{
  "num_hidden_layers": 14,
  "hidden_size": 128,
  "num_attention_heads": 2,
  "num_key_value_heads": 1,
  "head_dim": 64,
  "intermediate_size": 256,
  "vocab_size": 2048,
  "hidden_act": "swiglu",
  "norm": "rmsnorm",
  "norm_place": "pre",
  "norm_eps": 1e-06,
  "positions": "rope",
  "rope_theta": 2470.0,
  "rope_fraction": 0.5,
  "qk_norm": true,
  "attn_scale": 0.125,
  "bias": "none",
  "tie_word_embeddings": false,
  "parallel_block": false,
  "init": "trunc",
  "init_std_qkv": 0.0469,
  "init_std_o": 0.0469,
  "init_std_up": 0.0469,
  "init_std_down": 0.0,
  "optimizer": "soap_variant",
  "learning_rate": 0.0107,
  "beta1": 0.95,
  "beta2": 0.99,
  "weight_decay": 0.018,
  "lr_head": 0.00551,
  "warmup_steps": 33,
  "schedule": "wsd",
  "decay_fraction": 0.644,
  "decay_shape": "linear",
  "final_lr_fraction": 0.0,
  "batch_tokens": 32768,
  "max_seq_len": 512,
  "doc_mask": true,
  "train_tokens": 83760000,
  "max_steps": 2557,
  "dataset": "wikipedia_en"
}
Each number is 128 + 32 x the weight over its row's rms, rounded and kept within 0 to 255. Layers, rows and columns count from 0. Numbers have three digits each. The size before them is the row's rms in percent of the matrix's.

# layer 9 MLP up, 256x128, rms 0.324, rows 143-242, columns 0-63
101:163100165058162138170166075145103135122152131125100141154190108078093141111175082081157103153128102125108112185154140125126155076149150151124128144189150151117152149141145157076074205156092132
091:142095116096190144118170127173133113084184143092132124109169137095091136116106161153118135132133089150159173160095118098148154161117139173123155171121140167127064125129075130118086064125084149
104:147140125134084112079088113138102111070106061083126137168087116155132115151088088134170101162091170109087092131090104167059129153138130091096098161111097094123107218141141123171137139124177098
101:152147124110142146183147117135071156135065092084176137161125124170165181114118115164143098116155134109155093105127156117117142132152128109086113109146052104086196115084118127103182137153149149
099:089162106105070060102139132126112066113183071155085147122077095143053127097167139053118160118139135128119114146139057075140138175117189125158163123112107165098139146199136111148167129109170117
104:122181117107131175114125140161092123147146058119138117135139074130136123094116111090113158143098121106166110171139150163133166155104135158170149152138135091163156131188109127139088148072118116
092:148089140173115116163094158120131176135143124074087139142148132124141099167097076126114146099080063163141143102137149117112107150142074122130213110087178157101142149105175165112127076099105101
094:120123136106163149163129110084084121145154108074152162164168109124148160110138084165132112131168109136063144135112165149148157174151140113060085113055107135095131145167111075130124139200160110
100:164101111142167122107156172125121131103166094128108145059114092199110120112139091184120120185116187175122145121171174150134135128108106125130097110153099153102116122131134165143222161074143122
096:092121111127144101079120160124161166136163067118140114148097150060149105107107169146145137113171129123160135180111096078147110160172092147170168106152119143105154135133184183125073131150133067
096:117125074179122182106095133109161157137110160139061165119152136175139127151173107184128146051161130105158084124133166086148056084081101122139124134113117152123153113061148126115156093141153221
105:148120084137141094155172139180126073157159123105119103119112116131094101066123094128080100112107118089105110095122087126124176167075119167133102132126174117125144134124156158083177120140137118
103:156122153124128135162171126146101100162072100169133070124089138123089066164114159133115184154147135110155097138165127114145136122061118173148140135186126134108118080126130097108146127077090120
099:067137185129125146110110084110102120119154142182123129131128092157119169187092123125153139105138147145165125142123133093121117067098189105110129186142127143110162126092132139125156089179113115
100:152053141153074111083100080117159103143139118121114176154114173094109096124156147096105119113138152104165116136107087082167146071157141140164131175165125114095070126180062160150140129145069158
093:154138148119185172151141085137161125137124093128130140132096105194101075110153135077086114090134131114179144099123148085124122126075138144159172178103109142124129194167116093106125199082097139
101:103167137116149112120089085133136167170107086156078134079137131162107122117123126118175089138122168136160136131128208149123134182083106100135100085104137191137095108116162158146141117126150182
105:108079093131124136111126105161153125147051161137130101089117117159133127066052117107092108197186138143221102124166109162116146145164128103167143164139148115166124185137119121144114054129142081
099:127061127135150078129148130144116138142138112137133094141196090064143134143157116095162124120108127081085094142218090054127177098131127100117146132108188125126137156199101136153104102141109151
104:072127139154206130129137115108111129152098112142112142116123098093190154136167168166138115194128056136136116174113084139121093159126197079173132117143167106127123131132143176099086103071105134
095:143120122190178096050101135110143141135153128133127131157063145138115114085119036148167085152136128112155098188081097065110137082151164089089086058097062131119134138134127158165149127111170140
107:161078116124106089116089125149103126174070150097121111079082167108168121195067158127150156062153179131063185128151117122160170184113088131146099105139104123154116102183101123177151135138134157
091:121190181163096048136153129155177138170104141143131117158107104128152141123154156131099170129162173149158123114173084140085128204122082111157140169084103076138153181108120128164062129069141159
111:097167195169070134148102108100164012142141139163130135097116097117089125148099134130137171134124132137168094098162175141064119186165153135115121177098112156141135102087160153145112102108143141
097:171160092116094143170159102111069080154098152114177145064133185123167075070183059108133110090117098094120157177145133093105148154123103177133140098162238092188121101112121163117178156124178120
102:097117153138133144154134122103092118143133176164174139209067109176189124140128111125096120127126062105150157148082089137118125155108181124148104191136105157134187106092103115069156132156125111
095:132122077164112164066131125039106113089175132204126099110165030168106129117161146109112159115130102122111138101146079088137090134126079156121122116151092118122085118118108152093143089102187132
105:095048176155150122182118057125110130151117094093168140152137133123155110137098124113086113191220069175134131119130123130140163164159168084142184084165085157097149176141144111159117109166115144
103:136128092089146129101053156137104077153120126110159160161128088156103161131162084094090108177124113109144158112116112157197160135121175154143087126134151126134148097131159098141128030202188196
108:131144122118142111112170185174152164150082120110071134127105140163119139157154145093137112131134128161124075150147066144116088164137111169142156129149169148078216125052084114137112162099130094
101:070098149143095176123160101083060065162121141111127067107142137126090104146104096158115129161159176139107080124105166202140149126129151136120115134082102107091122125147103139054126162133136149
100:091177115149177167117124101131156123172115137184056109136107143122167120112117091105162089135101151149097110112087114077133187137125148123074109155117089189102104081088149096113115112128142049
103:137169122130158195127121074095121088136161091168120128126096115082140106137143164141166112132077190132109145158102129109127129137133156108152110077179109140148141145098098079151098179162080129
102:107158120132167109195147183164167153107124094057115147094118121143129182059116147168099121106152173132114115119144113114130136098121099118082143130191122055141081101128082062173155108135077141
105:116151148115128077132116134122202140098201108174150083043123129086115134087134150112072140203117134027106138116140127098135142139140062120168167118148148139154120101080182077115175141093179107
098:106148143133105146140106176083190103116114129092125128112208135113074141126117168119138197100165084125210076100114068163113185136102131144120161109139104096092098148156086128132122096163134121
100:204085143114099148102182141126116094112124168154123095153147121130143116128145123114091073159153162082142142146075138093048116144172181144140129136100153178123202143132081124147106155117135169
100:128099089130077110100127171171118154183132095155097159091153106147114131107154099097177156164086087168127092119141132077129130124115065130133112161143151211121145164189104114178103139122153099
097:096149142083137147120107139183178121121129177112143087142138157090156139136136101103184086136162166100130154091100175181152209101158124098097132078160160160141155133144117100134092148174180122
101:095148154104121131191109109117150146076168112118103071099180121164131126131157181092121201166139168141157105060114111142152157149041117104132088153157105149093198153181125099171156082172119118
098:134100146152152112128083131106084137178113113142178123132182099182117077102140169107142105141111116143182174129118176119126142140114130072149062104200086070158186115129176132162097082200160124
096:150136097116121166108144164142109185144094158148164166151066092092097150095154154111123126120142116107122183119121052038145086150118127160147105183087151181125130143111157172079124151146110128
105:110147087139103091125037162115093120124178149115109085073103122139129091111156088125124150155096157132160095065068141150092144183116135179124131153098188103050161140100099207137148102165129128
094:132079114136175068150141154206073136077104100092164097078089148122138188134198152147127097129146124132126067195111149133112102153103179160173097143124123138154139148123158138182159161155096108
098:050077131094132126064179151153119132110130182150123165143149109124166163143138156102097115151105095152117104110110117219080125121086083126132153157122083148095131222160089119134145120119127091
108:085092136111125109146094173089124152126078175132177172164146169159113053087152132173084165093143145171084145148152126162106142182148097123105104148130165149148074069157089143186147177123172120
104:112180132069131191110170124111216107184129095117121134082155121122180093121151139081128134066135112145133097160096076109162097140125170106130132181136115102142115068151128110142104119137130159
100:144121151145145071124148157155100093144134128121115110122097109140144075119092105114122145159132189155144107142083115136087147097199122185103134139094068118203070086146073123036049160096138138
105:113148144176129174099114102088075161085128114081105135114157121201149125082092134160157142155128133127142116146090133098077120129104159125087099184086160139171159093170167088081062189045111097
105:123128164178096128118158144135113162134149089164154152175184118119109124173124099241122103121112124183085131138146180162153131116106099127105101189147087180186082119128087092171107159084123103
102:122196108109150168116121193126232158160114128069079160127121132074112130201132152122121136223108151156174125127144115141109070102161159088176116154111110172118125133137166065110138097085112174
104:107152143128132124141145138079165175154208124116119149190101090127137102095141090134084163120116160105159159124108121068215126141124148160123069168172119152101124144123163056131150135151105118
097:183103160076094184082131150117108204153149181126099143127161152150159133120131158168147169148077117137117152125113214175127138100068132150056134128106161221120105133132168103078155084161117145
092:111163112125102114167118135199123168105173109135142136149172084030143090151068167088129136108125164198157157143119096071094127125206128153052169125126107109123156156148123165158161189148140128
104:139088095091140147126134160107144124154115148120148161143174081106105088128105114066160143131087122155136125096120168154100122174094237135096138136149142099121079137150154126161176108121147102
102:133099115133173081112073094085076123153103145131143136164196176084170091191209115107187112051127093101136096083114131080140112091151094150127144142099139143133079120176111156105176109144128122
098:135120161095176255125138127161126166121133066106122171124168133110096154098158085146101117103089137166165091114107080141113173141153153137166135098112171133111111131133094113088135167145165097
097:135088142113127132105070142131111151091152112165120134164129106123084108141060160162069153184132137107090129101129111095092123120196114113183127150241115126133133146120157147140142100153103205
100:096162128126129128111132190137088106148158151135119086151117118130125137119148138110055198113161145131106134105156149221140172135148131121121079152071104113116123126152143085087145119102109155
099:150032172105162132119117150101144190138135168133197152118121115140125180126078157060117116104101160143128133118148151102106095126171104102109085117155079108153098157160166176181068116128134163
112:098112086100135137112095181115101101119159100103131074189209108068096130179192080132108157130138109177088148149090162188134170134076131072137118122142128139159153159123046143098176122143140141
113:120141125113114064116157159148113140143089176144092149158167109127014127090148148150077185103179182078131121172104133150152150124119177169130095163119143110147141142125136122161148081129112081
111:144129110101153131128115136109124185146119108148165069093145137115173196084157121099139117118189102118112154146092179155127167105156135081092178111145097102090116107128109112159070106100132088
109:127105163170080094176085094163158125099102118033117071174109099114100113152165104077132122106143170148111098133154121123115190129134102126116165158143091106181124168142131068080085134152129131
115:168097131145119145104120255155131107175093127130121078105111111122069116160112136101145175096158144134091148139179118129098108156104131144137167109185119128130093170103090121168070097156129130
105:127133117123151068128152134151103194158096159132175100142104130183132158145169096109098159136177102104141123151190131194120119148220061087140067103119125115106107156115093134132110102117151042
105:147139128136146136103155119076159104164135141157139131127110133142142166110099106187062101154155146131144152128126155165103149201111069192151095165158084143124108117107121141130136172068104159
111:129104138146220117104130105163175105071132068133095111148125123107142171068156125070141134144131141129194213153119121126157208159120122097117134154166071125164105129150148115202099107125113156
084:065119135130121187084150115099128126098131175076154146123138132101061108115081137132154123087114180128105099116121183141096129126079167139118124136117098139123133160113149125096129143112129192
097:109145078132134138156150183077143154134152128104109119105140117110106136119147114157080091068113146170181026160160062162130093103090091132109137112131175122149154191129072116135118171115060109
113:117142152183134146086158114101110117147146080100158146120116087122115116171100170097054181150187105102145062090132190112151177099130077094142180120088180124132126152143101103106101153182136129
098:131129112097121094147125175090168220138143118126147151153081156159163152110132119121163133103112174106104154141116173143168139072081102087115070171100155137148039123124069117076146166067122127
097:119073207089174084127182130104157148162145094140123094133142113119139099162119098150088112142169133133109091149136162145143128135164118080144160090123115090107144146159118162117155116130106052
103:123137136054143140123134127149107157098057121098112094190168137130180117121234153096069136105131089094126157135080129100173148106217129095060179119131106086170106101129123172125105177085101119
105:117103163160197118117172112053163144146156111206151117085092134104125110133125147148158026087192114124135123177148110115149065162144115137113117142164117086136058152119130109159177099093188118
093:140150159184101159115170139165182142111139170146133137141196180136095128105106144165132173151092151134072125036143144143171150115145152150152118106120141196120164122080146151118165148205189162
110:119156148114100129127095119120117076190153167080154132169141120134131146168132101110153140143125137142130177088161123187138155147127160107134085117109097150205144067154101140193144108136092204
106:171105083134067133108130089093133103138186208079130093166135147133088120143185089156092142138108085130171150124117170142169154106081099135142101100125106113183136137106146139058136070107181107
100:097100109138125126102133124122078107132042124110141129143124108108108131188156148113114108118102159119103148131114045138080173124148182099133063097133246132119084117136124160061105140112111151
096:088158046169151091115087114098168102097219167122130115055061116113168154168108107092165130151158088102162147096152081087159131112098140147142113163138168118099232111118149131099111124140124136
107:129152129128152067181118094111129156143096083162129117105136095176157110131091148160099178112142063177183163176163123116114098097111142076157111186107136145114178061119104199165118168114093169
090:134117114157122114118086122134124084107099147165141099123079121127098138139192142175114071131130144085083152122126175127111109093128127105131124146188131094053174142165168134132056189113156089
100:089139125173121121104117146109159080110147129185130143079140080079105102130119168102166132151139143162168153126151155141122109167145102178146078138073114083142146052187143103109148220138142160
091:138119085106130124171138116079119091140147067091130131062156115119152059140117116145164105109076143153119105170137086170107141118139135135115211118184141171177170159168078155173098143140169135
110:150162129113116116172124175110099128072094164136119169134150134134108139097104103131164166142145147161128121068086062061074108202135053157097094160082127071081109091105092118094116163123154196
097:109201125126138153145134124124102108090079137181072119087053195165137124102168141098137095148105146109118133149100134103099118193054138192174116166146115138101117143140123185130082167112079143
091:138118127161161150082099143135127111142123104110144161114145133152167162141159166118099153094113119076144092132118177095065172094139167155097122145123130136129129112150151144117219100121145166
110:109169129127146193177064120142152116120072187138050124093138163187097164144106130141137115099100127097147100094129125146136170110150057174156150088176116157155058131136115111093137154195116145
099:121165188151087100151091119182083124111146131119148166117138131128195158128084070117108114136134161180086175127119125163091125158167149098152147118159139157106145148070102177099086101111088122
099:152137104177123148165165150129152159120151201124140102075058114113126089094138061144117108112073123125086144125159164118140115146142088147139110168181180111100105138160187099150148158128164132
112:053209161159123141130120148121155154161113102100143102153185109136153176135124177128122085170159108106184133146194086101136140144165090120169150107103178143138112118181112098154097118130133145
105:148211133076143159055143134073105138059108103129145147178099095113073130168181088150164140148158120191105147172149162108111116158064092116158120169152193137119064173152103092152106122121125116
103:133188187111119153137139161145144152109142116134147139175102160087107137132110139122081122125099142115086107075161079174164163142177165112133087164146131075102155111141129063134154153116140052
101:171141173128102104131084162127166196079120139167115146136143070090159141129139120095117090109132132114117104172107105136166165146159171101207107094180153173162110148145079135178109091160124144
099:141105136151063177103142085132144113141098206079093148146138156203103140170188159140155104214114045156145097075141149200115136090113140150166173119132115127105150124147111104132155132139155089
105:186082217093179136105142122123199133110147128117139117105114141172147160185136163127073173091092131119159179101133112196147127100071111104092114133149134142185098140093131067153151120147155101
102:105166163116154163079160152145215116100122142218122158122159123068134130143087113146107171118090089126115123107032139160072098108116162180103190124125114133111125165087106121101134143105067104
091:084145140166137083210164119129139133081127108071113100162125144106080139139126088135118148102145151169123110126118135172146167107150127171146098120168106134101142093185143107135172161105118127
102:141158070133078140075102051090122077125120170058097149117174056120118157095126158096134160149087124181098097094163138111148115138088130168146146100161105168151102122107122112131141121144102140
106:125179076125204136146110147099116097120127133135166083151112172151153094102072163148067140103173129133075156125129105087088127143179080097094147066154132145186050120122140078100142098108151117